Weights of a small transformer language model: 1.59M parameters, LayerNorm before each block.
Each number is 128 + 24 x the weight over its row's rms, rounded and kept within 0 to 255. Layers, rows and columns count from 0. Numbers have three digits each. The size before them is the row's rms in percent of the matrix's.

# layer 4 attention query, 128x64, rms 0.157, rows 118-127, columns 0-63
134:160106130153115115125111113134082093079109132117115119117136191170129121085091130093159142088164150125139095136127142120142135126144154100129117131177137097128109145152097141109144122158162144
135:183076141116130116131109122137149108134142118148180089124135155118143145099139103099133110161113132126120138118173145105114123109110157173121129087145085140086163117103139153102169133160142123
136:151140132106116124112121151103074162124121117118104121153098172135149154085126166139174087137131112148122132112141123141136096136103085121132132146160164136099111136102159102145165125171085151
155:158112119127121121074118137141081199103181134134159095126147126102122184123126139106143115140082125098129087154152148142160147143138093140137095116152140139124126109146109128128102125114120145
143:168130139128119119132125061142104141089112159155149112154105113111133102134128123126127122152154115088146154134101079115135145114151122130148109154147102112165109139190179110120094110151099116
146:083104105168159105104116062133126159149158145130119119147104123168108127166107132119142112132136170132120109179152133145113128135103148138084153140178122130144099123112136143111131153106090109
153:085149094134091116177132138138157125124164136137140144107119133135081161082137161134125124087167091148113169088132110129083148116110137135168154111155115132126106152137120136126100139122119086
139:149087148163140089145137102110124134147137136179135138127106151094110106093112096132166106121117092122139089119146119159138206095149128126132136127100126151097144134128106115137139162103163152
143:103152111172132158168116120149130100112160082133118124111142103161118147141135107132161141139134107111135097101100122105124129137164122146121188098093112090077117131161172123132115128163104146
133:145135149142129111097145132110121113146119125132095135113127108147107151167140087130105130116148132117096162128143182137085148120179084160172110144136140081118123156113111094163093171120143129
# layer 4 attention key, 128x64, rms 0.157, rows 118-127, columns 0-63
144:145138130165150116145130126145077134125143097083096082095126148111114117172129129144110116158194094123115099127140137146126148109118153135098127140162145126165150127126085155137101093146163132
143:150146112113134158133161071072079110135156153142111110114133103095166153090120093132097123141138157132108125177155153129100138131127144125109131107150110123098159116149145145156122113121115084
144:127100143113143089134133151113100135095101089130128113101108082125111113140113122108107096119127139115117117136143128186113154136107124141158159128152193152125139117127205123123173104148130147
143:134115131097129094085095148112063093124147147154145105112141125133134176149141113129150063131091107128175136121129132129158124182132159116155100136125137126149126145132114154124136101123158097
149:135131149162115154119111099119135131156134111095131141141111141080138132124151119155142097108133139099093096088155087084112108162122153145190123187154106111152147133151135096110152117119138145
147:160138139136140123142141127133147144141149113130086126155086081177100106137141116126153099134080144112157141148153121144108097119110126094133087093177079152131155166151096130118112123157136133
152:121125145050139130138149101145127147140146097138111151102115148159067142091177141143138177128179118138133124121137113137096124144154123099132145125109102130163123104119140143112147089102111109
144:089089129094178152118141076127086130151120103138121113141142119117152102106152182125152097145120104148134114094156152122121180137146134095101116159117131158120128162137109115147111171137119128
149:135128061130110129170114149152113119162113118135131122114143104142079157123106141112148145127150140139050122133122130109143103140140152121106115148072111139141176178152143128121140159135110122
136:098144124083143106106103168096134122123104129107111140136142148129129150152156092102154120160167161148103148123136130117122192126132095139155109128125092131116105124147117132066075159147114136
# layer 4 attention value, 128x64, rms 0.21, rows 96-127, columns 0-63
142:131134116120167133113104136120160127096143089092104121142140127103070138135110134134131106137116138094168126145085145113135165135146193150119149146126096147136110152107177133161126140086099098
136:097127118152144131108144121132133178146160174146084136105121119101124147138130094137155122118156126100168140133106158156132108123134085132127135117103173103128163151148148089137082114122067151
144:116117161058161159137137126143131107130094126115165112099092143082112114159094129173124146125127118121128142150127181125140089126123086141146126152137091138102184156116109124129113111141128122
137:150145154130193130129127150100151105187143110125096155089125121114135129147130134127106154163087120140127076096141110185142134113110138148135115127077120123144144086116113124103123130090137124
139:124125135136108149132189129125134133124102092071120111118138109087113185114135099126131133103090100128167136122118121116130148120149112157127164082099124165139116145152086105105138120158174129
141:074095098140154107114124122134120162116122141133096135106104102126141144121126154164088092173111133110111144137166135103119082141173140164115155114133091119120108103133144157142109133111177163
136:101115133112138087145120131132161150093109120114123126119146135139165152121119073179118154085127118160115105082158141101138119126058145097152161120130130147136140163138123160164099128126123116
131:081120156132130132118121140114098153164115157107154102107118179120131154150129118121163119098113174121138085140141108160068102109096162118092153134120116136123113124116148162107138182123139125
133:124123139130128125118139047089137094107148108159100121140126140144095139152072106123152131071146125148101161146130114174155127145139127178138138127134129136135109136117109135119148156097128170
137:144110094142106077135115132107152124140127153153087149157176154089093159132147141180098093146140116158140121142135114122106123108146127116149127112151161178102167126089117090115138134140119115
139:162135112109129128133160148072136137137131123111124127090105130171135147133109114132114114131130114137135121144100109107108098089162137073162139168146156129100107160148118122179127165092176160
138:127152133152140122119107105135123127140056170177095119097134125129113165113105145134135172129088121144146134109093137146135141150138143094136152133180111102158118106154158087111108149153158121
141:125138154132125113137126090146149083130122123121169138119157089164111154151133122153129118147097120081116103110156122143147146116165092124095153162157151076117107136098121159126129131169102079
136:105190114144164143104145115107075154122102096128132129180099141144126127137182149126080121126089110171112131132084144117095106140124115137140111126115172109163128141116129142143133132131112106
146:093122147148112149128111132126150116141127081161151102093180116149124116116174133134104133106128175095103109162119206124110146143111134152147099132145141126142123122143089097124119095110140151
140:127133119121108153142129144075125155148097152121112120117165114123088124119146128171166121143119130115117158137143092116162140152083073150110107126125129142173104082153122151194126131140122122
143:126129139138142187114091148148122180147171152173150108098109113124081109118138075108100148142127107134098114121131127110145127111150123139152116126151128155154111159087143104132141165154152098
140:120102105141121100147144093141125138172083152126119162104118115115128101140140096109083135149159188151165140158113117133156132148106138144123117161115138143137116183142103136096132114089121082
142:160115170132151122142164110145130127088124158127117140102184150103117106129144113077115084136118152108091163100098136168121094132143127105151149130106085127141119141115109129179128133149093122
142:111156139114076119142154149113132150109116139149130174101134148104091092104109156088141123130093101103112117116170150132087133127121164160122093127140147103137165166136139161140073134117135116
137:132120098155161101161141147136139122132108138184166109163095135127093102149172046109145141122109071130129123149143134121099147138133154125140144133102135108126138087143136137146143112119154146
143:118111128157118140110158126109148142090149128141142154111169106102120095160144133135167136134102109180085098135102157118147132117145113088134140128156112154138126117166140174068132117118129077
147:126103165120129181119088148179122093073107147137099136162132104113118135143110108127103147127128135124121086167176104142107121131164141096126112127128156150135107116180118130155115122104093129
141:081156168138133123108151161116118138171144165111150123177144106128101116105077111153099114093137132105091172095107127156131165138138119089106117135118119141153147129125148146117146115105167147
148:147082202133148094126107133127106144106143088130150170139130122130121138115118113135132139155132139149129167148097129094089136102121131148068112120126143087148168113164127093145140147117149101
146:116109108124091134152134104126122099133119129123150096142157168181151101142140122137122125134108131105111132151118084144106132097146118144154152094142143154173146146128172097139054123109169101
148:124146118137113109150122158138145161130144129131117104109104103105173135148125154128137160073106126168106168148135119178114167100173131143123108191131091137131110121157119112144117087123126095
133:110137150092119129131130111108133135119153181171120131118143108161127104174131142159100116111143122128153094108086079107111159101122164155121118110112099112108135150172148150121144104177124170
137:126096089127156156140109141137151116132143152110178114148099111140109161134121176102106110143141069154117160120128134144125136127069130134152158121167125124116108129178099127122111139094080137
140:121089120075130150097160127106176139146142146129095111154185112130118144164124116111135138123118103128128144112153137117139075117111153132074115180138160116140108111127157095096123095143131135
134:151064148151127122126120144106129088120137174081080090124115132155105099106177151134115157102106125162123125120124164125146147185152103135124128117137122093109150145114161138119119136114149126
137:111127110139149160129111155080120110098126142135123159129095138154147138046152113135148118125130134123135137115115144145171097050134148157121132146128128142175143158144128134099137086147125136
# layer 4 attention output (transposed), 128x64, rms 0.367, rows 96-127, columns 0-63
153:149142118089198165118140127104084164140100145130128117125156111123121108146131107149138121158132161115104126136122154120125112150135133123102100135111117144185136154147068076094117121093130144
143:104105111088128151143093160141096116132148166151112128135085109081148121138130132090149119109182109087137128115127112146120142145119111134158108162162138150090141144150160098120144128104119186
148:108128129077136145131106114133111125141121105106118097088105151108113135170122129130107125116117113109086142132166155123177113153129139130171195175132156092148146102107129142116088127135141168
144:131124081143218121090136119114129149121091142135171114123139120121161103141136137098131131131109119133126090140148120165124192143112105145127135140097149125077097099119141142117109127142154120
141:135108081114145148122165129139115104152168103136111117128131158129125151089092088109107155167114102141157123170154157132146107127164111145107126146113081110113147133177144122144085092134106137
153:090107157125124099113130125121119140129101152123111107132114072181125170125128154165120120129099146147159115136132153155117116149154156082157079135122120121128085134152139145103129101110124192
148:150154100116156123134134131142123077092124128154074111185127117128108156152125150100112135149114128118119155128089146083145165087123134112119187129130099126143138095139123156150152132085123147
142:135153148112119131121157151093152102152146136084125150132111082134139128176100093138139146156102136134122094110151123138157091152114155157124144122132102124091117115109153146086202124095117123
142:147095150179133107148099151138123143099130144124116119088149106082149156145059097115160109148142136139100133106112110144163116128150117134112125108165111157119142117151116145161087133106175131
148:063125108117095105114141089114096079132100108112163111142146132135176115120114133141146142147161107175123138153074125158151145129101156141122141134135123144132123150146135087136128177099144138
145:118136177079137139147147126110119120121124153133125148099174103079137096092130133110138165153134139124130147138089127135107128124186128092128157150110137075105078146138140148108156157123136105
149:128140116117166102160109117130111095121109168113126177107115135160130135134088075115122127118132119137185109152145110146091158169141161078120171111133113153117135124092126102125137108168122122
145:151147141120114078126100074129163142116116127154091107148147113146095126163108110130131112148145112102115112164127123129177141119159149158130098192128110134103141167098121124114115148159115088
145:125117101153127115154138088097119131097114104118146139129107132102157121177149120149081141156120144129128120129116189118081111144142103125154124101178171150115101137176108143106137147144090113
145:067157123115130157130122116126195158115158151145133152105135114112107161109136123143139131117138121135137125181118155103155127111082114128137160083111155164092122153111091134129093094114111119
144:110120144120158111133136125116106111161123109138128133127133100163095085147126166100164118129152096146168091133160119094156105094133089109112115107179122146121151125168104163110129116179155110
150:123148151128157152160106140075156140157103133123134146146149096139175124124100134124077126128113091126099163149138129137101126103129090111179135121168087130108137134094103083163147130135145125
144:145104135106138117132138120115130139147124139140127130120140138152202142147116110131112121078148113118183187107108100134156119135108074163065155149123136116140107132103099149130116109136096143
147:111139119172149144114139095143124130156099157117084076084133114132105121165134127100158129116150128114098148129126144146133093134126102119113127120106120130153142145148157102204173128134081112
143:133171141098106107144110167097127128137094177117138143113126160076111134149099182133117129118115124138148078143145156124150155131103109146089101144151133117143141108134119125181124135105078122
144:129099178141130127131125087105147106132142164158148135140118144094120092129111103105131128081091118147157144127154178134122130114134124172172129087076096144149102102152105129134149161111131138
147:095168121156135128136138155150116136101123121135121154159181124105141111130079130087123098107090129119128159156084144108167093151103141145161095134145117143157122092109154116117135109178109121
144:131153144106100131097124115142101129135146185103147152183182122129103138155147159139105150138129071112101122077122132175122108135142142114118140101089133153112116118146109124142096102154129112
151:125142155157130157141106126185136114137155122120155134121152120172129101124118112112123067116108116120100113111148148122093154160100104106125128186163078125130143141167114156116126130099087111
154:153131138124132109117132176160145142086127089101174153106110112148082125171106104140117134152114083131155155155100109154115133133113094109151093125084172117156155127162141110114139128113119135
150:089178142128158134132147108127131138099119109154147124110108132125088167097147112137120138104111081122155107078108128138147117131189124154109153114205123121143131128121113103133154148096141118
150:085170120116117130133114126160129161129169141135115135123147151131164123164121139130116129109105174126165153132169078116137149114166104105114138097102089143124134072148151106093095134123118092
140:137171152181114135156122166132101103087100129117081129104118149115168153114149136140158145114133078111114099144135100105133142130117123144132130163087083139128121144151090140075146134136148134
145:169134148101091115119117123124099154094123142170157106094105138130124093139180141125127142140142135179124162137110141136122118133140141140151150124132079141122120105121115142136122033125142103
145:167167142159096136136100111070109144125145147142114098136173142133112139125080134090166136106135103157120122158139135127121156123129111124106156107147164114139125130133151099063132099103123165
140:097139139126128139136131142139166140120110102124116118137107098140136120145118124097111120095146146092127119157124124169064141126121189178124129091158134096176130119175132147144083096142151109
140:132147092140133116086125121105190146126118132085092159102127122115127089078138147114082118124131144151132170083127126136125147155133120134115120144143121172116160146169127134087127124151128176
# layer 4 MLP up, 256x64, rms 0.278, rows 0-64, columns 0-63
093:102134125118103158112121085108122182127100137123127144133196106166104140113171136142105083101091123101116096082087144150129161099115141155119141127123155107155123140125117153107125121145114128
088:099128134170135094074141127149103138117104150162159104153175134103076150122105129089103107108110118087115132116158143096128097137139119113175140128129096132140117107155144141124118165089110140
095:145103146140122132156148201180179153100131114155133118157115136081120095115134098096165110109144153117135123128113127180121122144127181131105114142120124165121168134123113126110139127141136148
098:162143133150143137135109143142103141141131153171201090115112154156121141099105123123110101141118141168097098161117123170085123159106119137077107147123089121111103122117105116139119118128154099
097:145147120095123155117141143108130142125107155143149090142128039145112139172112156125138100119164179129124104167132128111135147106162137138124126153138137142144133117088135138181142171145126114
099:141129133110138163115141136103123199088130132165105110150156122114119101105123134131121095116146105094162158135129126123147132094145144138158092116107114113112106150166112153165107123137068175
099:141132075100142049125095105151188113118128122158134170130156111150115115100135144143123102119117127151087109141143100153132137117095137126134131111151130133135164105104108121167117142090114151
103:117132127109156111081123130108139103130108097144112110097169131092055099104111101120174156091115122130187133148127112112131136110099148135123119098125119106130180108157137126110160132123143124
099:129149155155113123181152154135120129122151120152124124117124161145165176158150100127136144139161128152172119181134121156115136167112145121102149119138140149175148129161111159140149147179150157
102:174129124106129149122165171137111114132159095117107137159116119105128142156100168148138104178173128143164131181082108084129113153131111134152110116091134146118118115138150118114160123136147162
099:115121129161132144126051142129105104159122131099112111138129156127105144142162144168083150187138152136155110164172103151140162129124124112108147117132128114080147123102121120112164130119098130
110:158140089118135116140182110143153091114088153104119146117132118118144094126147186105156156083116112170147129146135128123143160149107131155123129161114121123116097114163093163129132082148147139
109:131153112153143140122132156124130139130196118150151141093132111140139123114155117095140109113135151160128142086118096072122139097134116172146125119078183143171141124133104149154135118171149126
099:133088163105151099142123150114120137134157140160099195131155090147096148111082117163145110129131123108107118103165114147118124104132094135151100154078130110123142119123103129159100132128163095
093:163147160133091127164150110103173154123149137172132128125125113124145138166126098117148109113102143163128145178139152168139121136117155106134113151148093125109146123119154087156183147124100169
097:141170121126142129097100140107122134140117150109134168123136085141123146143100147163149123153143139125109140135073098126114152132182090081137139137182123153137151120076137117142173163118137121
107:114138118121109126101135115098123132136119127126114145117140154165127110119139140181143161104155109114118128190168144032173114143136144124142146138166139124140125155145162107136128116104147151
092:102073157123091125117124161120104133116142167135125120106128087124116136108104120131161140145127160166174158173162114124135110140147153086140113109098145131103128115140093110148181149111090140
086:103155113119169141072126126104140093143126147105133133096151094122107081136146146175131131121181121167146140122147093124108118077148134135169138102144169152138128103128139112148128134106132167
108:145134100109115138144127109141096150138077143137118112169125129132107095063109144167085120162159111098161100148130068127166139120105131153135105121129138123110111122142159134100099133094147143
107:130135128103125106125181166168173144131096117127130102142169114111131142131154096161099146103115142126138051150172132137143127137113134105140149128128152125107100174166118131152101131136096116
092:121108082118149120091130125147103082159122145163160102111140090149109148141112103124139125142087093140149076133136115127128092103168119133106156155158116080165120073130114134137133143121122128
085:149146170164118118128143156126140102149146119163133141134130079186129116147082100115175109133113099109173160145130135127123095136124103161140135123108124198130146112113137151106133115137119093
115:157120135172182116109154140162113120099127131103137130136154127102078144085116129129143156102095124092112095123166159112164117123117113140165135128104148110099088163148134167145101142119100110
091:163117084136145131124173139150125127121120107114102125154110146129129161140132108161084116097135157097192131153116149109157106178123150178156092112095122110120150131115113150113167135145119145
123:100156114087154130152162099143148093170098122141169118149102136111102107131100098118099142099145122123153125148148165138146124153087133122140109147114166107117140142145090138088121096106111179
114:136116094128131124116139124103138131155143149153153117120151123160121122133173110126137134085168125125142075164158123118169170093077119124137127153125124084144094157117100126108170093133083128
093:080183167127114152112119122125115088127128127136149137123077161116125119117155154127126107126178194130146106139103122125155127143126149153105104117112168162108125130146095135104157128162131163
091:149126140133153163136113129108110110099157124158158113139100156160181173143147141108100120150142129126151161142088082126116103129172144083130158111120121139112133139137144084132160150141127181
116:092161153123107176140132118101148127108143117145097133102171144104166136137127144105180112123119141128121145099106124183115128121142110125108117108139094118175125063116111125139126125160077112
101:128162147127149117081140147101135152118130122158116120162139137119120119139152136075083142159131164132150129136141127204105113099103170142095084125126077126139143107125106151120115135139094142
095:146095131138163169146104133190148138109118126122176153112101169134153155128160174127150109144093115101151096157109144147114136147104173132142125118145123124145142167121143125167108154162136126
096:144108149112108160089129160107142159114154165125152146106092149131116135161135126078173128139131124146116119143151122145100117110147130146141146130119114137132172109153144117169181190172120104
092:151111148128154082121163120112141159129159160170169136120127142111115126144145151098129173106072127127113098155143136146132138171136123119142108151123177082129116156093128153166113114118093116
094:155135124119101151099113160123132163143102092113172091156125070131088103131142119158117107093144087138109156151162143118155125093109128129137123167125123129138109151157110133139162164110153090
076:094124092133119160119135116173124107115120129102115148149124149105185139105066131144131064125120163105114100147107153141099127149144137133128137147106152090115122102127133106116111162103077110
076:164138135102129132159125111157127149101111141145135146100080143134127095142201124118070102118142191133145130162141123149150111125141114107157121147146149133135166132143119131103137175144119094
108:148116115105140082140099119160117136160129164129145168132131143117125123168114139076108120187157129137130111124145095119094116149114120139099100141127133138102160067117122152142141146125064111
100:141127143117142107134148118195147157135102104072160140190138152097091133163118164117087134147132138128110155120125112106115168140112085119148117117111114130115142152134166129158136099125126102
095:132103148119148151104115163110122118143129144139127109126105118112169110099092151138129116148200114117108149151164108144172120102096082140143116150134101128157169103141084134162106156146104113
098:105129087118147131139151126138116148105097104104187117155142128137162106112173134091120131116129144144122158125138143101085089093114171131111150129164127098132145124069102102159146094124113137
108:115116086155122129138161098157131145106137153172159191093125120165118123119157124129151141167146135092125119125114131083149128118092115135142122115155159174138119159152124137154094081130140105
111:088132105147151122142110131176119134142138136084166185133088126129124125071110125113097134150158139120164113097099106127121201126154142118114130096106156124129121121122155156135128137091142133
097:109144131163113161143101127098117127144130137170128147115154110122104105094108089070139163084159158138160179131150138116131150129140114127104132146117119144166121110095105099132173118151156100
090:124117143157137129115086124150103120178075091116086098147154124166136105132149177150086131130118128137114172092139122113135098174101108140145121112130127142150154097100135097131117151109124154
093:167137138132094114110053129133126160130143130149128125143144149113134162115135112133159144125146118124096197140141108155158151118165141098120134118150111141122172126119134094136165107084083144
098:146151150152140148091106110106174136149143128164144166123140109110120104113157138153124125127126138161138169142142133170194148112132114128136117146112131164107144174129125182116140117123071105
102:129117132136130155144141119166109089143113138092109090199137135132148128131160131139104107088153131055123089170128155158093143110152127137112137125093134118154095127124129112152105099120126131
102:136109116112124101153132140129147118152168124151167128148079133140148163160089167160089137150140127157081118164166117146109130109104146169148119154125100138118113124100107106092110125112166158
088:100111101050135112144142131131132103138125140109107114145103123149154131130144144148112094163139085117147131138134139122134115138151139191070113159147078135138136135115095117139126154144149177
095:128110119153109111130107140058167150156149140170157137098127139122170130142133103119124139137136170146131128148149140160098122112137131182144096130140191130119134120161126151131168150155164118
105:156101125111135127101163115130127169148162106146165131145192125138141126106153135126126125178143157091127158140160139090154099102144129192125114118132125105149128119103125102102131121090151161
088:158123171150115144144122131103101195166120140148161125123114101140164121136123138120118118086163134150126132138178149136114090137121106134116152142128126150123125114154124173118184144190149128
098:111108144128195132099168130107151127122138152084137114125136089118130163132135100148132162099101157136122133089108121153171137151149114118138124126104148171154145136137137149134186161175124139
116:097134110087124152163103117147125106113136106127112125156106147138107116094130125160076135134125123121136148089122095121156126134081106160148102104083145172141124197111118115134095088114116126
096:092138152109093134169128148087106118159161110126116065119122156145165137132095139112102160132160134140159117144144101136115105110147153137114150130133120138125107122115120054156104163123100151
098:135123133087176149156109137146138140133151137138092140160137185135090110110114112141134103159149118141075110164149138146140119118102116157127163144138116102119146126095107085181147129115135174
181:117189121106073134160141156140117154158110097115102122095130116106143122122109124153110151151107114103124110140166071134115129144150086119152112108092119146129102129122127113169074126105150109
094:133138169138139131119152153120113124204125136159183101116134104135134075098148161129172125124120127122130120132127090112141158111115128119144121122123100094107119090157141149072157120158133107
115:145169139129173142115155142149131143104075111079117126133145108104092127112151063101120128085102159106141151129117124128133147127130133124144151137067124131129109146153109137181147102119110128
100:110171068120145117144141133140141130133126133188123130113127133121131119123163138142133107170128078119139092092101130074121108150122111137157091121120172123117110081120163136143095110160102136
092:104136135151153120138136093110143126141150143096110145112110177088109114112139145148105099127129153163105104131147128106107140129121090125145120084100138119086093199100115128182131123136104094
094:139140116113124124107111093101106143166105110141116104116169103161089098123163131111141165150112160192174107174128153132142111136128124165113134123152124161122141137157175165113139134142116127
093:183082134139112083129087120128146131127126152147104146101120113099163142111115116112176126089124114142116158142106145169154168147160109156121127128144156133127173132114144157167152169111135127
096:130161070099123103168115133107143127157120138102089136145078164132153144105157123148101120138124099117164119098098126110143153147106133083104107132130184112116099111134131120112093096145119099
# layer 4 MLP down (transposed), 256x64, rms 0.139, rows 0-64, columns 0-63
090:124159165159111137103177161102121100122112112140096132135156106141089132150138124170118108104083138119114117126113113146095122072131091169129152099144121139166172126116132160127112111164128104
090:152119096101189078151123168135126132101144119115131098112132121151132099134125146146113153166149094115125138151160156183075137132108131119129115105091172131103099149101128131119118105158144126
076:138158147080143102089151105111093127132117145132151128119120146124175136097118158163138087120141106150125124168145152151120114122161140074116160145128114146120084110152145149120145107092100080
105:097082162135126103138120142128145115159129111112088127179092118084127122151148151123145164120114145084135116119103110103133129084139118109188155149143153125120141126119139139082159120141139177
102:126124129134124129097091121158128092134187114107132171120123184133147122112152094155106143089096077094170132148126129136108132157128125135146124166139089138167099108137091131110133129153115149
088:085155114070124070106100146149138119097160119094139114139131136142115126147155142102138113117176095110129143103129126135132103138136139194126160154093123140099120131152185137126131141153130127
113:104130114095089111107081141095169125150155113108123153145142178122157174140077134093126079149108152111136125109150129129131089135126098136159114143138081125150152157128127127139120159126130156
096:134156121136116154146110126133142160181103160140128129135119154131129138122121130104110054085149122160128098145127170076145126134155132120105127084061138115105096145154127138156113126120135144
085:113102111104107126087121110095147161142101131163207145180128116114143130130118151144150128112097168157101127087155139112166116125160135146158124149104103099116116105123141095153106122134130121
093:100111106157094113157160100135142135115106161113144121119143095171123121157110140127126084130117135173128107092156188118107138154104139144115182123130132127121110156125130112148084139114154075
097:136131164136103108110118103134134135148114146162144147142104094129108153112128175123181102125051111095141149128103146139135089141151130164134109156082122176118144131143109095137101107133120132
101:167124084109076117172146132157126114126157116102120094124111081100140179110110129123143106185127143135115112115177146117102104119105108122150111146144136147112139122147140111141184140106140138
098:107131143099128094166114069103115115124147133089120138139133113160164148132134103111096154149119088113162091152127154149123118148135121117138061134162109114121119113145159126169166147114164140
093:154180128180107121127135137128113102096121114155136139079127158127132093119086135171076100128126125135120100101111158113157109106110120166120180153141146139140104112139161116157149111111110139
098:107108094123156110072114169137103142132134108137115099129127181113132122134115161100133148136188119118107118123118104137111152141162135135142175124106157127149128131125058162131101107166121110
088:126100097141142139126103156152128142111167143140132102132112149122150157123167139095106077103135151130137106140179174133158120100098118102095128125105103102153148136146156130148071091161123111
113:133104150120137131169138082118086176151143122134100116124113090119129104162090159163171109146126144130124088124131103119137155142099147139160109170103120138178120119154143107093130108141089134
099:163154123148163121096105110142140148123115104121111112152109138081150126143141157109102094098181086103106106129159132130117127138122103137054150150173122107152132169137145144129120132147152113
088:142114134134142100161127092123129138147138134101121135153146165147131152075125162114109109119074133116151165119147108176120122094107104114098131132133116110114209119094133122165098145155140130
115:117111147139154127146149159123114120103107156151120136138115175126097125125118090115114133121152146096147138135144074124128102151070066183144145141141134133160123135086138113099142170102100140
101:177151151117063140122128104151186139115126105110125090078165135106134145108115100166134137092131135151154122140148128121109135146095133102157151112147183109130094128125112149122116137097130119
092:107134153122115135153107116105188132101128141078102132122114115120128131113170136107110076104127152104086137170149115153098151092117110132126141106140147170105136112161128110124155134171175139
095:107098093124121167130149093096098133115108120114115118126152156066119157126166161145092144142178170142095100095125148120117144147160149140137121160129142096115154093142152116120093144135141132
101:156165145135167118115134134159094134090143115104109117109089165191121106094124115157118106118145125094171127125157110108098147122141141137164166089117108135121106160145142139087120104125156116
090:115154151117157086135112113101115121145127120139140142141141059091158115091136163113177080157170096135135126135121131107091180142146096124118167110132116152116110158125153134134112119129143114
112:124123116119112115142142123114114151161082116119139131163147151135117100141133102130112080126128143087111140159133122123079143167152146118113126100123173119104195175125087146170144112117138090
120:102099077224178112090145104126152134114120115140146118140131103142145092148145144124102117111131141099143116146144101150145131098093125118150114129140156117118090134142111117115131137164128161
084:132127137136182127166102135145115137151109132126118105149123092125116145156114100128163087162088107105138128173127136150117145133139102099140089090169119135105140099170124156113130083177117112
095:098103129156085086104098119132138161129090108090121121151151093106108129168160122148163155174115126119121101123155148151112094138118154169169107166117120103148130134104127161155121116126122144
105:148121132164119113085137130160107126141120139095146119113091084118134092131135111140116099142107139117135107180107111145166095124119164142149128143091196139086155149157112100132134130157167119
095:130141127127135120169116130141088105138118145154153129084151120121168146128112153150140103103126082144077111120112127076146127160129145159130185142111162139146091113132176092100113129109104134
086:099147126103129147125127147063111147089124109150127129078116115117105140146121088113137138174165171139164113101139139145143155127124116136156193102144122116151111092137112120120173135107111126
106:117109153152181161170145125131108098139143141135099109135167092121133114123138127153133133086094100156135144138097136137089129117121164128117098124182142121145125152063099147119093123129100156
088:129157145167154110164150099140127152113124083084090084130105113131128094164145118096141088157165118135127083102146120126128128125115145101130114170108088158134151134158155099124132130150148151
087:101086123090163162129120132145107134137145115125126148139141117112156137128149098139114153142142139137103157185124088084101125126133136136138120090142122106122117131121130188103127170150053150
080:127111161119152076149155140144129142128143089113147106141114089134078101159136142125142119148152095128154118140112126158154064149117129105137108111146128157118177099117111144135143076144171130
086:102111149154123109148119145106111101116146158132161109166146130123170110117104145111128183131056091138136132130110168157111122084122139116151109116132137139114138133086101157176123155129118095
098:092119146140129139070114163121137145148130093128105097113112135145137140071120110149174130120085138133102152143089161158134118085154138127172144131114136143129138140139101114083118129167143167
111:100114102141152172110152135157155170115136118100038168147120171130103148126097159127131130095139137138124161126137113125124166116126133114139117133138102098154141130074104126147101119124137127
089:142133118107100149146105128139124122107152127120149176133135093169106115110118135114118091116119140147170147112159151154132109138140128097135138083101127096168084115132188126102186124093106148
079:133145143107104119098101154127094128116122130129139131061106151172124154132119149140121071174123136120159105139153155129147108162102098106162123108110104149107142111188142121130145129161139101
081:150135122145132158153102124118090117114161102108118140115132142181136160119111122101080053152107152147122124134160134121111157135158125109152133149092168082153114101132141118103112143122119166
104:098104153127115091101102127151131116147181162125123133099138131127122118066103140109139100130146144121112148138123112143148105109123093124111165144095172146187136129156144072125123109142171140
138:124130092121105154142171130116120127090148126117122119101129128159114144143088121075098136153139155114146142133146126140173154163100159096142076103151103092140145122126105156136123114133188097
087:129136106111099154115155111094132135085144153146140163116141129130127147119101108135151094149170150110161104121109117090145100108162160126149105118099106103113107173154124174103094130132183109
097:071079108094133150198122132126137158085130098114131147125144112158102106146129119128125131133122131120180148091160151145140131124116121131134095146160121127102171094125134093139097113163141123
083:090117121134152142162134127096074113120139083145097130144145141130129141165079156089123095107107138100103119128136136156144143124114137122131103168155160138143200087126122123162130133151124105
097:147136121116122104117143187148101128098110126114155112169097082146138149168156112159069119136092160127182127172124099130115102107135106119136135119088135139131123127162116127134111121138117167
092:134161113110139141136204110133132134104130127144116127128153142106082121130144130104147166151168122131151127076099129149086077126150115077102136096139132084126113135169138148156136133128127134
087:137091143152091106127140124154115137137166108125138137116119104114104130133096122132158152110128152111102108119114114142124122124118164105184169097136181145147148107066146169143125070137098134
101:141133142131130148157151134178091133140131119118080124098126128191099139113159133127141078145102091167148145116151132078155133108117141105110090153121119154149145140120094132137082131101111145
094:129148115148094083102108138189154105150101118114140134112106118150144132140095128107125118200126113110130100132104109145124125121122114109141160097113113131090125114170139151153130153196152138
093:093147112110127084104144143157113104073127177124125100148152111091125154133141079131156172172111112101126149146100116136149150107132136149143111144130128096124191123154121136097119155125125121
085:160164155116123129138109120110138140140152180163123116130127147096134190131115103126130078092148111110110121154104100095127119141112093133145148113166112111162155103164107153108108076111139126
127:097114182105148110148127111130119150148087164102138103142127122090148140131134129142145113148151145145095073121145086112114127106105125126161155148165123148137169136115115157063125127165125101
089:159150118167152133125122153160165138099104134180121161138113107137142072168123108091129088116097150152120092100134104110127103141082117125139106108150104118145128148129153163105098134157144122
101:128134112124092120135114126140159106134146150154147160158108156136081118124120132139187140097116165140131102133179116142132103086113136128162128163157132089097111136092077114111115149143084131
159:151203098157046135122128123115099118142148126131136110092136126123124117143086122135141131150097116147131142134131099160133136153160115144142106110113131143131105166119077146166086131127148127
089:142125090140118125136122131117104130082156134137152105086166151151108125148118091128054089164112126145122131123158172163121107138110112154105093156127122132146118094119151126152163150110161140
105:154131140116135134159128089098072109144120121101102115129138133075141144125124106124171136143120096142111162114124158133146086099145118110134154185099096139140120134147109116176177162129109142
095:146101183139121127084132141126114128146137118099111149170140123156107139127101134075127111066138170095143127127139098130142093124156151126107167173154127114136108161117086131130130154103138106
091:127141126136130121098172175142104131103102130113125128130076179164092152159091158119105103116150123129120137120124137123178135149137144119148112155109164098107085117142099158118150117122158086
099:146129131145130134104151170159168096105106159092126124124117192149146136144133091155129141128115088094110178102108086104110159117140155143137108111134171101125135116129078137120123114113137146
083:129156111116111177108162083124130151127160101104142142125119174161120147122137140143153105157146147131147124092170112121109107128125141085097097131140062146166152085119109133110140135135123094
095:094153115152115153116131127091143143155141087120102106142108073154104148109093082107133159164150169117112115101120145135128150125108115136155086151136132137166147104119149092134186120142140126